{"num_hidden_layers": 10, "hidden_size": 192, "num_attention_heads": 6, "num_key_value_heads": 2, "head_dim": 32, "intermediate_size": 768, "vocab_size": 8192, "hidden_act": "silu", "norm": "rmsnorm", "norm_place": "pre", "norm_eps": 1e-05, "positions": "rope", "rope_theta": 360000.0, "rope_fraction": 0.25, "qk_norm": false, "attn_scale": 0.177, "bias": "none", "tie_word_embeddings": false, "parallel_block": false, "extras": ["paired heads", "exclusive self-attention", "value residuals", "hashed n-gram embeddings", "an embedding shortcut"], "init": "trunc", "init_std_qkv": 0.0313, "init_std_o": 0.00701, "init_std_up": 0.0313, "init_std_down": 0.0035, "init_out_by_depth": true, "optimizer": "adamw", "learning_rate": 0.00132, "beta1": 0.9, "beta2": 0.99, "weight_decay": 0.1, "lr_head": 0.00409, "max_grad_norm": 0.5, "warmup_steps": 395, "schedule": "wsd", "decay_fraction": 0.818, "decay_shape": "linear", "final_lr_fraction": 0.0, "batch_tokens": 8192, "max_seq_len": 512, "doc_mask": true, "z_loss": 0.0001, "train_tokens": 113000000, "max_steps": 13794, "dataset": "wikipedia_en"}
Each number is 50 + 15 x the weight over its row's rms, rounded and kept within 0 to 99. Layers, rows and columns count from 0. The size before them is the row's rms in percent of the matrix's.

# layer 5 MLP down, 192x768, rms 0.077, rows 100-191, columns 448-479
093:76 58 64 26 71 50 49 51 62 62 40 49 53 44 47 52 06 44 49 29 64 53 61 55 52 51 35 31 82 29 43 51
100:18 19 44 25 74 51 51 53 98 60 31 50 44 53 48 70 17 63 52 24 55 49 71 52 27 30 65 48 61 66 48 52
096:28 07 33 61 61 51 53 51 42 41 58 49 42 26 49 64 61 34 53 44 20 47 38 47 49 73 50 48 41 56 42 49
088:53 29 29 33 45 52 51 53 71 39 33 50 62 44 51 79 56 58 48 68 74 53 40 51 92 55 66 42 72 71 38 50
093:33 17 68 47 53 46 48 49 68 28 53 49 80 28 50 47 98 52 50 31 77 56 41 50 29 64 60 44 26 62 63 52
093:40 78 34 54 01 52 51 47 56 05 12 53 58 30 49 54 47 46 52 60 68 46 27 52 69 56 47 51 25 15 65 49
105:51 45 66 40 99 48 49 50 22 58 51 49 32 44 48 44 36 32 50 10 29 49 49 48 20 55 37 40 58 52 55 50
114:34 41 19 55 52 49 48 49 48 63 74 48 65 71 49 86 21 58 52 14 55 48 42 51 64 84 53 48 24 53 66 52
085:34 56 43 56 32 48 51 50 05 45 50 52 63 59 52 42 47 59 45 37 45 47 54 47 45 64 66 67 43 22 50 47
090:22 32 58 40 58 53 50 49 56 68 49 46 45 15 51 34 62 47 51 56 61 44 73 47 19 31 25 45 35 64 55 47
101:47 37 34 54 36 47 50 48 45 99 44 48 45 62 50 55 65 56 49 28 26 49 47 46 64 33 57 67 35 37 54 47
108:51 58 46 58 90 51 51 52 44 26 45 52 54 34 51 73 54 49 47 14 34 52 50 51 54 23 62 50 29 52 23 50
093:00 99 60 62 53 50 50 49 83 47 59 51 32 48 50 75 72 41 49 17 50 50 53 53 50 59 40 55 46 77 59 48
112:37 74 53 51 52 49 51 48 38 42 22 51 38 55 49 58 68 42 54 74 23 49 50 48 72 91 46 45 28 33 37 49
093:55 29 37 48 67 47 48 46 38 40 49 50 07 75 49 37 37 71 45 36 40 45 63 49 30 36 35 33 54 54 10 50
097:62 66 39 56 66 50 51 48 99 27 69 51 19 69 51 52 45 40 50 54 56 49 47 49 85 23 30 63 58 26 32 50
095:90 74 65 56 64 54 52 51 38 62 70 50 47 60 54 52 70 62 55 59 48 50 38 53 41 63 58 53 51 36 47 48
093:55 58 71 23 42 51 48 49 49 61 40 48 34 44 51 34 34 52 51 58 63 49 62 50 55 50 68 68 38 34 92 53
098:52 61 76 50 48 53 51 50 14 43 24 52 49 45 50 17 71 19 55 79 28 51 38 47 61 46 55 57 75 44 58 49
101:58 42 33 67 56 51 52 47 56 38 90 49 60 48 51 51 50 71 54 36 58 44 62 49 31 28 20 46 52 62 56 49
097:38 55 70 81 57 46 47 45 47 34 39 52 47 28 51 29 66 55 54 77 45 47 39 48 54 42 48 43 41 53 73 48
101:22 65 45 43 31 53 51 50 64 54 48 51 38 41 53 60 30 53 50 17 69 49 51 54 28 16 54 56 50 40 84 48
092:32 56 99 60 43 51 50 49 21 59 46 51 32 29 51 63 83 39 52 97 49 46 43 49 78 36 77 63 48 37 66 46
192:51 35 48 30 45 49 50 46 62 41 48 50 43 61 50 51 49 37 50 45 44 44 22 47 64 45 46 42 53 49 39 49
093:66 50 28 71 70 52 52 54 07 42 34 54 37 65 52 43 74 73 51 64 63 50 52 52 63 24 60 67 48 54 41 48
111:15 76 75 51 26 52 52 50 15 41 39 51 64 73 49 53 79 53 51 79 44 49 55 52 67 85 69 38 47 14 47 52
098:32 53 34 39 74 49 49 49 64 99 34 51 37 38 52 74 30 30 48 07 39 51 49 51 39 46 43 39 38 36 88 52
095:61 84 37 53 71 50 50 52 66 54 70 52 61 59 52 49 55 63 50 54 46 49 50 49 39 24 41 41 49 51 43 50
091:52 89 70 48 35 51 50 52 37 43 49 49 77 27 51 51 37 36 46 72 45 50 41 52 66 49 54 49 52 29 58 52
093:55 25 53 49 27 53 52 47 46 38 68 51 79 64 52 54 51 29 50 53 25 44 26 48 63 58 57 43 32 55 56 44
105:54 37 37 32 58 48 50 52 47 35 46 52 63 00 50 62 47 47 51 40 47 49 41 52 72 32 61 51 33 60 90 49
105:59 53 36 35 49 47 49 50 73 59 59 50 71 30 47 42 24 46 43 46 60 51 41 50 63 50 20 38 44 35 93 49
098:41 67 50 43 51 50 50 49 40 41 24 49 19 33 50 34 62 64 51 58 58 50 58 51 49 47 30 44 45 49 17 50
093:67 65 45 66 36 49 51 51 39 32 66 52 03 26 49 81 29 63 48 42 83 50 55 50 63 51 35 45 41 22 39 50
090:43 34 15 26 60 52 48 50 55 59 36 50 36 32 47 58 46 70 54 35 52 56 52 49 32 47 37 56 27 53 24 52
090:55 45 39 58 40 50 52 51 65 34 39 52 57 67 50 83 28 61 55 50 58 47 53 53 36 50 64 44 55 53 11 52
099:48 19 69 56 41 51 50 49 46 22 58 49 47 51 52 48 63 37 52 41 28 48 31 51 53 43 49 55 67 65 35 48
104:45 50 53 53 49 49 49 52 75 58 76 48 78 60 49 74 72 47 45 42 41 53 46 50 33 66 17 46 62 52 65 51
106:54 59 45 90 34 51 49 53 61 39 42 50 82 50 50 66 51 39 49 44 26 50 50 50 31 79 73 44 41 41 48 53
092:34 60 76 28 41 51 50 54 23 28 49 51 47 57 51 52 33 37 52 31 52 55 69 50 70 52 48 49 39 10 73 50
112:70 47 30 23 53 49 48 50 71 61 41 48 39 49 49 56 30 35 48 39 51 51 48 47 18 54 47 51 62 56 47 51
088:00 64 37 66 53 49 51 56 70 54 29 48 54 35 48 57 70 33 49 60 66 53 43 53 54 40 48 36 59 90 17 53
102:75 74 90 43 63 49 48 54 40 46 40 48 47 69 49 11 54 55 45 50 54 50 57 46 32 77 37 59 28 48 63 47
100:79 84 23 19 46 48 51 51 72 61 66 52 60 69 51 63 54 50 45 54 40 55 50 50 57 31 52 43 64 60 61 50
098:17 47 73 66 42 50 49 53 73 70 82 50 40 39 51 48 61 78 49 16 21 51 37 49 16 45 06 65 36 71 48 52
094:82 99 53 67 54 51 50 47 47 74 64 51 71 64 47 54 42 69 53 35 46 48 35 49 50 60 68 44 39 31 31 48
096:57 65 70 33 32 51 52 53 61 26 47 48 50 45 51 34 45 74 53 76 70 50 27 50 53 43 21 45 21 29 60 51
101:85 62 86 42 36 50 51 50 44 21 64 52 37 77 50 61 49 48 52 41 60 49 54 48 40 22 22 64 86 44 59 48
099:76 36 62 46 34 49 49 52 57 67 53 50 26 14 52 40 39 36 43 63 40 47 50 51 46 28 42 59 46 37 71 49
095:31 68 45 56 21 47 49 49 68 51 58 48 54 40 48 65 22 46 50 15 51 48 38 50 36 32 38 43 26 24 66 51
106:66 66 56 78 33 49 49 52 72 58 23 51 41 52 49 60 59 61 47 99 55 51 17 51 67 09 62 50 43 32 19 51
108:38 52 46 81 46 51 49 52 38 83 61 51 56 49 50 42 60 49 44 13 45 48 28 49 58 69 99 50 84 53 31 48
096:36 44 59 52 73 43 48 49 60 89 39 48 38 47 48 42 52 31 43 28 49 49 50 52 40 67 49 46 52 55 30 51
099:47 42 60 41 50 53 51 50 65 76 62 48 56 31 50 65 55 47 54 78 52 45 55 49 69 58 65 55 25 67 54 49
091:51 41 48 33 62 47 50 52 17 78 26 48 25 50 48 52 55 78 47 34 53 48 86 49 56 36 58 34 52 27 58 51
106:59 75 30 36 27 55 52 53 35 36 20 50 71 40 52 52 15 40 56 30 23 50 75 51 27 80 66 37 42 29 51 49
086:69 53 57 59 47 46 51 51 84 50 03 50 53 68 52 48 62 61 48 38 60 51 62 47 47 31 76 62 74 39 51 48
099:76 47 45 51 64 50 50 52 26 34 69 48 51 42 48 40 76 17 51 86 31 49 80 48 57 14 60 47 58 48 54 50
096:52 47 75 23 41 51 49 51 51 28 40 49 34 48 48 43 27 40 50 41 56 52 47 53 19 40 31 48 30 50 58 49
095:55 48 57 51 71 53 52 51 60 72 56 51 51 55 49 18 52 41 47 19 06 53 53 51 20 79 19 54 41 33 18 51
106:50 51 42 53 08 49 50 51 32 53 49 50 64 34 49 33 93 57 49 86 83 48 37 49 73 76 60 61 41 56 61 49
092:31 43 63 53 75 49 49 52 49 12 39 49 43 45 48 50 48 60 51 42 44 51 48 48 43 94 25 40 58 49 40 52
110:40 08 52 36 67 51 50 49 46 62 38 49 41 43 50 59 48 46 47 10 05 52 78 52 64 71 28 42 83 37 64 51
093:73 63 48 33 61 49 49 52 58 57 20 51 40 55 50 63 63 30 52 38 70 52 56 53 34 48 50 37 24 66 73 52
088:48 38 43 51 65 52 49 51 38 53 34 48 29 54 49 44 42 55 54 26 59 50 63 48 58 35 56 55 57 40 48 50
115:39 39 55 33 67 51 48 50 63 52 65 49 63 73 50 75 40 68 48 52 29 53 66 53 47 40 23 50 37 83 54 49
107:85 56 64 15 47 55 51 51 87 59 63 52 67 37 50 44 35 55 50 47 58 49 44 52 50 24 99 53 52 70 60 49
104:35 56 50 37 31 48 50 47 43 33 45 50 54 55 51 71 50 54 48 46 57 51 60 50 41 46 08 48 54 53 64 50
102:84 51 52 22 72 48 46 48 81 34 31 46 49 54 48 34 43 52 47 83 50 47 35 52 94 26 41 58 68 53 19 50
110:33 13 71 73 47 51 48 50 58 39 30 49 69 47 49 52 30 56 50 34 23 50 25 54 15 60 41 49 22 39 60 51
097:23 61 66 41 00 50 49 52 45 72 65 49 81 39 49 69 60 42 46 18 12 48 46 52 26 84 33 46 42 47 99 50
096:57 33 46 24 80 49 48 51 54 57 47 49 47 22 49 46 35 44 47 27 37 50 91 48 61 56 75 41 62 25 50 49
098:65 42 16 23 74 45 49 46 57 48 39 49 36 36 49 46 49 35 53 49 27 50 59 52 34 60 17 43 82 65 36 51
107:63 23 04 35 55 49 51 53 50 71 24 51 37 34 48 53 11 43 49 27 60 52 70 52 09 52 70 45 53 21 67 51
112:68 63 51 50 49 49 50 47 08 27 57 50 45 82 52 41 59 70 49 93 59 48 38 48 00 49 30 46 44 46 83 51
088:65 45 52 73 40 51 52 55 99 38 54 52 56 27 51 54 70 23 51 26 55 51 67 51 38 50 59 56 52 36 23 50
095:37 36 67 43 65 51 49 52 41 63 54 46 52 81 49 57 52 35 49 42 51 51 43 48 39 58 49 49 32 79 49 49
091:37 46 44 34 40 47 49 49 63 43 57 47 38 42 47 43 32 34 49 98 42 52 47 49 51 45 58 39 39 26 20 52
111:40 57 85 57 44 47 48 50 57 36 52 49 34 57 49 54 48 29 49 45 49 50 60 52 24 51 27 45 60 45 32 52
099:89 53 44 38 52 52 52 51 54 47 50 51 45 14 51 55 40 51 51 51 57 52 14 51 29 62 75 47 68 84 45 51
105:79 48 08 48 64 49 50 50 38 44 54 51 87 58 50 32 09 43 46 38 35 50 54 50 68 42 62 40 37 42 99 48
098:55 55 39 89 39 50 50 50 73 79 38 51 46 52 51 68 56 47 52 77 75 52 61 51 52 63 66 51 46 65 54 51
096:83 65 62 48 65 50 51 45 43 55 26 49 50 23 51 42 18 39 50 46 49 49 38 49 28 47 46 43 66 37 65 50
093:18 32 73 72 25 49 52 46 51 66 67 50 15 41 50 33 57 48 49 17 52 51 61 50 23 57 79 45 28 27 45 49
095:60 60 23 65 70 48 47 54 29 33 68 49 27 74 49 46 49 48 43 24 38 54 54 51 41 62 53 56 48 57 59 48
096:32 59 34 62 30 51 51 47 48 53 52 50 57 44 52 42 64 36 51 36 20 50 73 49 36 50 35 57 63 27 49 49
098:56 51 14 87 54 48 50 49 47 48 60 49 40 63 50 63 37 54 49 49 42 51 37 48 14 23 66 49 43 59 29 50
093:71 46 60 58 63 50 48 50 57 67 52 47 69 43 48 39 63 55 48 59 70 45 35 48 99 32 23 57 44 55 38 51
098:49 64 53 17 58 52 52 51 51 40 57 51 43 60 49 60 53 21 52 34 44 47 45 46 91 44 45 44 20 31 61 48
099:85 47 47 30 78 46 49 49 65 84 54 49 31 49 52 55 20 28 54 24 33 52 69 47 34 30 43 62 53 52 47 50
088:49 19 58 24 58 49 48 53 50 29 53 51 73 58 51 44 57 62 48 53 17 51 83 51 50 86 31 57 68 54 22 49
099:52 64 45 66 55 51 49 49 36 68 27 50 61 64 51 52 56 55 49 60 28 53 71 54 47 62 55 54 40 62 35 50